Part of a small language model's weights: 6 heads of 64, 4148 steps.
Each number is 128 + 24 x the weight over its row's rms, rounded and kept within 0 to 255. Layers, rows and columns count from 0. The size above them is the row's rms in percent of the matrix's.

# layer 7 MLP down (transposed), 1536x384, rms 0.091, rows 1363-1379, columns 288-383
size [ 93 100 104 103  95  95 104  97  98 134 101  98  97 107  96 103  88]
[[135 135  86  93  84 128 136 122 115  95 147 171  90 102 128  89 151 138 126 150 137 123  89 109 117 116 148 156 144 121 109 109 108 141 174 115 139 146 153  95 130 128 122 139 135 137 118 152 103 146 112 114 105 135 101 111 103 137 128 195 116  99 174 116 145 138 130 125 116 131 143  58 127  97 141  80 145  98 126 103 144 151 139 143 134 110 111 158  96 126 115 114 123 111 121 100]
 [118 132 132 145 139 137 122 130 145 125 156 138 156 146 121 140 149  93 140 114 124 151 128 151 155 104 129 145 102 144 147 122 135 114 106 163 111  98 143 122 135 186 133 156 113 145 120  97 109 123 133 152 122 163 109 123  97 112 125 123 124 173 119 116 131 107 115 109 121 114 138 135  96 116 107 125 144 131 136 160 144 150 140  94 148 122 124 138 137 158 104 121 104 103 159 153]
 [ 95 153 149 158  94 131 145  87 166 139 115 148 156 126 167  76 120 137 115 167 162 103 126 164 131 121 152 159 100 136 154 146 101 130 117 102 133 132 151 136 145 111 165  67 100 121 128 143 150 136 116 138  79 159 138 150 129 133 109 155 120 140 140 134 156 102 151  70 140 112 111  82 148 111 119  99 118 131 107 131  75 107 104 124 152 160 138 108 104 125 126 107 162 130 148 149]
 [126 153 119 125 107 141 177 147  92 149  93 148 152 118 121 121 134 179 145  90 119 121 116 126 110 110 170  99  68 116 107 108 166 160 136  95 156 111 150 129 146 123 154 102 141 105  83 157 159 134 122 103 124 108  86 106  88 170 132 107 110 148  93 175 137 146 113 137 161 102 148 132  97 150 173 171 119 134 184 122 118 151 129 124 146 101  90 125 148 129 158  90  99 117 143 126]
 [154 169 152 155 140 174 121 130 140  97 112 131 136 143 116 105 108 135 115 175 114 152 120 147 124 140 135 134 139 136 160  83 137 151 151  91 157 105 119  95 156 125 144 102 133 113 117 105 121 124 127  63 142 150 115 134 135 177 127 142 132 109 126 132 136 129 111 158 122  98 139 128 124 124 106  86 145  80 123 142 102  86 110  90 124 108 142 165 109 115 121  99 154 135 107 139]
 [123 121 120 126 125 163 127  91 114 144 158  99 117  72 128 132 138 145 106 149 160 110 146  72 115 128 142 107 136 163 112 144 131 184 108 124  99 154 136 147 157 113 138 134 102 102 130 101  91 104  95 137 108 102 129  59 161  69 143 122 153 129 175 138  88 134  94 151  87 127 143 144  99 115 113 131 149 111  82 156 138 162 151 106 146 119 145 157 132 131 135 156 172 153  90 171]
 [ 93 114 134 130  80 123 137  88 121 131 105 117 115 108 111  93 158 133 124 106 121 100 147 137 144 154 121 119  92 122 152 120 123 159 125 141 141 131  92 165 185 147  63  93 161 149 136 146 122 166 132  91 118 122 107 125 177 134 132 161 116 153 141 207  88 125 137 171 118 148 127 129 135  69 118 164 145 122 115 127 126 117 158 111 114 111 113 126  94 141 133 125 141 107  99 133]
 [135 123 119 149 139 102 145 142 125 150 118 132 109  77 154 123 144 171 117 114 144 105 128 131 113 129 156 176 105 122 123 139 112 140 102 139 184 118 163 134 101 121 163 136  98 121 115 134 145 137 110 140 174 129 140 158 106 163 102 139 140 150 124 130  97  89 108 139 109 144 120 168  78 145 148 137 132 159 117 132 141 145 132 128 109 118 148 131 114 177 152 108  96  95 163 129]
 [116 105 120 112 188  93 159 102 101 101  69 130 154 119 111 166 127 145 121 106 155 127 137 114 128 116 124 144 137  96 124 140 134 163 147 108 101 163 148 126  86 121 144 157 116 134  91 134  88 169 116 114 103 124 121 117  78 121 112 153 126 134  99 115 167 166  58 121 140 128 101 142 135 121 121 172 145 155 152 148 124 147  99 129 174 151 156 136 154 176 135 151 127 148 113 122]
 [160 119 115 110 111 111 152 112 104 135 148 151 123  97 148 127  66 165 114 111  79 121 156 136  95 117 102 153 154 176 157 120 123  79 117 101 115 107 103 138  98  93 111 127 102 193 122 161 112 127 156 123 150 124 101 148 152 105 120  58 116 129 118 110 136  78 119 117 108  64 158 143 111 108 181 114 111 129 125 169 128 127 103  99 149 151 124 115  98 103 128 102 134 139 102 116]
 [145 112 146 115 171 149 108 145 104 141 108 144  82 156 128 161 128 146  95 126 156 161 140  99 138 124 146 147 136 121  88 154  99 131 122 159 138 136 169 128 181  88 184  91 108 115 150 144 100 101 129 132 112 120 124  49 151  92  71  86 107 148 109 141 100 119 138 105 145 132 114 106 143 127  84 138 146 153 137  99 136 172 112 136 133 110 157 106  77 107 146 139 156 135 107 153]
 [162 146 192 135 170 101 137 115 136 108 125 130 109  97 117 140 142 146 149 130 130 147 155 164 134  84 136 141 115  96 131 164 144 123 153 110 122 139 153 137 107 106 133 110 182 151 127 111 136 147 111 114 128  86 113 153 130  99 112 119 111 112  97 132  78 123 104 130 116 115 137 166 135 112 155 142 144  78 128 101 132 107 130 159 135  88 134 111  84 132 158 142 133 159 124 120]
 [150 119 129 104 128 127 145 123 100 111 105 119  89 110 154 173 146 104 171 142 145 118 133 148 122 125 141 128 111 131 128 104 121 139 128 118 126 143  99  92  81 109 120 104 110 160  99 167 136 146 121 112 127 158 125 116 148 188 119 109 120 108 146 116  85  90 151 134  81 107 145 151 117 122 131 143 123 128 121 126 134 111 130  81 154 154 149 128 126 190 109 126 159 106 132 149]
 [111 138 133  69 122 108 133 143 137 149 131 143 168 178 134 144 148 160  92 165 112 100 140 123 105 153 124  89 112 156 146 123 155 103 133 103 146 120 143 132 126 124 124 118 137 137 121 121 141 134 140 144 112  95  91 142 124 155 121 123 117  54 179 107 121 115 143 113 119 148 109 131 148  99 149 155 138 146 140 138 156 152 116 154 130  71 101 143 132 150 140 141 167 161 146 164]
 [108 123 132 165 146 143 161  60 170 124 128  99 150 110  88 132 119 113 173  96  71 162 157 123 119 100 134 140 152 146 116 144 133 106 113 124 131 109 171 149 121  84 140 101 125 128 125 156 122 134 148 145 120 101 140 149 136 130 135 152 120 123 129 140 110 134 129 120 123 136  75 116 158  73 115  98 126 161 136 127 165 141 161 126 139 146 122 174 161 126 124 139 126 116 128 131]
 [106 122 136 129 133 151 100 174 115 114 136 145  78 162 139 125 125 113 183 155 103 151 153 135 168 123 149 100 118 119 111 104 131  98 151  97  86  91 164 122 145  90 175 152 100 154 126 106 147 150 128 113 113 118 156 118 147 118 112  96 112 114 110  96 183 123 125 145 152 153 103 123 143 138  91 133  98 103 112 135 137 123 139 126 125 178 136 120 120 102 137  92 110 130 110 209]
 [ 90 165 111 125 134 157 125 127 160 138 108 141 125 138  95 114 142 118 134 156 168 124  56 137 151 150 150 112 124  95 146 120  96  94  89 141  94 123 168 118 126 135 129 141 125 122 126  99 106 151 136 137 166 117 174 143  92  79 120 120 129 153  98 154  83 153 113  98 127 126 132 146 132 109  82 109 138  94 124 123  61 100 109 141 146 132 109 143  88 134 118 170 158 128 121  95]]
# layer 7 MLP up, 1536x384, rms 0.063, rows 1364-1379, columns 288-383
size [ 99 100 104  96  97  99 103  99 133 100 100  91  97 102 101  94]
[[171 122 135 184 106 121 122 138 172 132 142 132 120 127 129 141 167  94  84 128  98 116 115 186 135 184 148 102 132 134 113 142  80 131 129 156  77 166  76 109  93  98 180 132  91 121 152 121 143 109  99 118 116 113  67 133 109 104 145 150 160 189 117 150 123 155 102 118 113 134 123 138 118 134 129 133 110 146 160 133 105 133 126 100 136 105 114 101 127 153 115 124 156 189 170 109]
 [128 129 163 135  95 134  94 110 135 107 107 105 152 122 115 106  99 130 126 127 116 128 103 141 134 152 163 127 114 117  97 135 124 145 106 110 109 129  89 121 133 148 101 147 122 133 142 157  99 123  98  89 120 121 126 147 140 161 132 122 110 136 145 123 153 115 137 137 160 148  97  83 145 112  97  83 153 148 116 119 111 121 135 136 164 163 116 142 111 121 129 113 161 138 177 121]
 [120 157 142 147 114 126 167 143 102 118 172 155 161 135 118 111 100 153 164 131 116 124 120 140 168  89 119  96  37 147 121 126 154 124 140 118 153 128 112 108 143 143 144 139 157 102 129 162 128 130 111 131 138 124 131 107  91 121  98  97 121 118 109  98 156 152  98 143 152 105 148 113 119 175 173 133 125 133 174 131 128 131 115  84 133 100  74 168 139 150 114 110  98 156 161 134]
 [159  79 160 141  98 150 134 155 121 163 153 118 133 139 132  96 129 104  98 113 128 105 108 121 147 130 118 114 130  88 118 102 128 128 157 120 120 179 119 154 101 106 149 125 117  87  97 158 124 199  89 178 138 134 136 191 110 106 133 118 123 194  99 142 199 107 128 176 100 128 130 132 169 117 149  95 148 101 155 139 130 162 100  90  88 129 129 106 161 125  94 161 155 181 133  94]
 [126  96 174 106  94 107  97 138 132 133 118 129 114 117 109  89 103 185 130 176 150 155 129 152 150 103 184 138 104 142 155 122  81 150 149 132  96 124 106  94 129 133 110 120 158  91  68 174 103 131  95 110 153 137 116  80 144 128 119 159 117 108 139 159 121 138 159 122 144 139 129 131 111 126 133 134 116 134 140 112 122 171 178 140 140 126 127 100 110 137 122 112 128 104 112 157]
 [137 103 160 106 152 200 119 136 114 104 130 168 130 123 126 122 117 188 143 117  85 118 128 171 154 170  94 138 143 129 125 132 153  68 146 126 142  97 151 114 122 113 135 118 134 181 130 131 158 169 109 124 115 103 134 133 139 107 111 135 119 135 132 123  86 152 144 135 173 103 147 143 101 112 161 110 149 129 122 122 120 195 121 134 114 113 155 143 141 149 124 107 140 143  78 104]
 [144 122 113 149 176 129  96 151 151 125 113 168 121 128 112 153 125 116 166 141 119 161 165  78  77 158 140 155  81  88 134 140  93 131  79 159 196 127  95 125 120 119 130 131  99 156 127 115 117 146 162 123 157 126 143 100 132 122 128 121 116 127 127 116 101  79 130 108 139 170 121 154 142 130 120 117 108 125 144 150 119 174 114 125 121 117 150 101 156 131 120  84 125 117 165 150]
 [103 129 109  89 144 108 109 115 105 153 136 108 131 134 133 159 121 134 117 123  98 136 130 125 126  72 119  89 120 141 166 109 140 101 137  40 124 156 135 123 139 104 172 160 119 167 130  82  98 133 104  88 170 123 129  55  91 120 112 128 106 146 157 146 191 135 118  93 115 115  92 138 132 130 106 142 108 121 110 172 117 126 116 122 132 143 149 174  84  94 149 122 139 119  95 131]
 [172 121 126 139  93 117 131 138 114 140 150 137 106 109 153 159  72 138 105 111  70 131 116 143  99  91  80 157 117 182 142 120 128 111 129 127 158 129 133 134 111 146 117 138 101 146 126 142  67 121 152 150 111 134 126 155 146 138 160  31 119 162 125  95 175 122 116  95 111  87 140 141 130  97 222 110  97 101  88 146  98 119 103 106 136 104 137 110 160 133 119 120 142 107  86 135]
 [127 129 125 129  97 156 130 125 139 182 117 150 126  92 165 152  86 146 126 127 107  95 116 144 137  99 124 156 113 112 154 119 117 138  96 146 134 167 170 101 130 115 108  82 126 118 135 117 115  88 128  89 174 106 126 130 126 151  94 141 171 107 162 154 131 149 166 127 129  94 140 149 143  98 101 146  94 145 153 143 136 129 140 110 146  92 138 102 151 157 105 129 114 118 131 107]
 [146 140 118 159 157 118 143 125 159 155 122 133 147 110 128 126  71 149 121 113 133 133 132 141 142  97 122 163 137 111 134 123 166 126 153  93 147 149 128 115 108  84 146 163 162 128 126 129 105 113 123 181 133 157 131 168 114 121 133  95 141 145  57 112 106  71 127 174 190 163 135 116 116 139 123 153 153 153 124 119  83 128 119 123 163 138 124 151  89 132 117 139 107 178  81 115]
 [138 130 161 145 152 110 120 145 132 100 115 105 123 118 114 147  90 102 168 163 129 117 178 118 129 105  75 124 112 142 146 157 148 121 117  91 110 183 160  92 112 138 131  89 125  91  98  91 108  85 122 142 119 174 156 152 123 124 111 120 133 112 142 121 131 143 116 125 154 125 147 152 138 137 130 103 117 147  86 130 125 133 141 175 104 123  97 121  95 165 147 142 101 163 126 103]
 [ 87 135 127 134 119 119 126  66 131 125 165 139 135 107 103 140 159 167 151 130 113 121  92 138 129 137 154 135  59 116 162 119 144 109 110 101 138 139 138 152 159 154 118 101 103 147 136 100  85 128 136 138 129 131 132 158 110 140 140 146 150 119 117 117 118  84 102  71 151 131 142 134 147 123 144 160  54 105 153 120 169 123 118 117 127 106  96 202 135 114 136 113 121 167 164 137]
 [143 137 118 177 125 135 142 131 109 108 179 123 154 102 113 124 124  96  87 134  76 161 115 105 169  85  99 153 122  95  96 128 139 131 159 120 113 165 126 104 148 107 130 145 151  74  85 126 138 120 122  95 117 132 114 180 129 108 119 146 141 131 118 117 115 123 128 104 122 112 123 153 165 118  95 142 128 130 171 125 129 167 118 151 131 143 108 203 114 102 135 119 124  98 134 165]
 [119 157 125 119 158 195 162 155 109 148 119 107 125 125 106 140 109 130 129 132 133  84  90 109  79 125  93 136  98  93  99 121  96 166 138 136  99  90 134 133 151 124 155 126 127 162  92 133 143 187 135 103 137 103 148 101 149 153 164 135 110 115 117 103 128 155 158 102 118 118 110 150 102  89 104  78 132 112 144 126 175 139 142 132 150 174 114 128 103 147 146 139 142 119 126 110]
 [105 116  88 136  99 161 115 165 142 141 133 117  86 107 132 106 146  60 144  89 156 109 117 122 118 113 146 150 123 106 128 136 120  92 149 130  78 129 122 155 161 146 123 146  84 153 119 134 116 134 149 140  76 116  91 145 145  89 108 142 150 127 130  94  84 155 162 146 142 121 107 166 157 106  97 114 127 125 129 108 136 130 126 113 135 105 134 142 136 114 117 123 147  99 170 114]]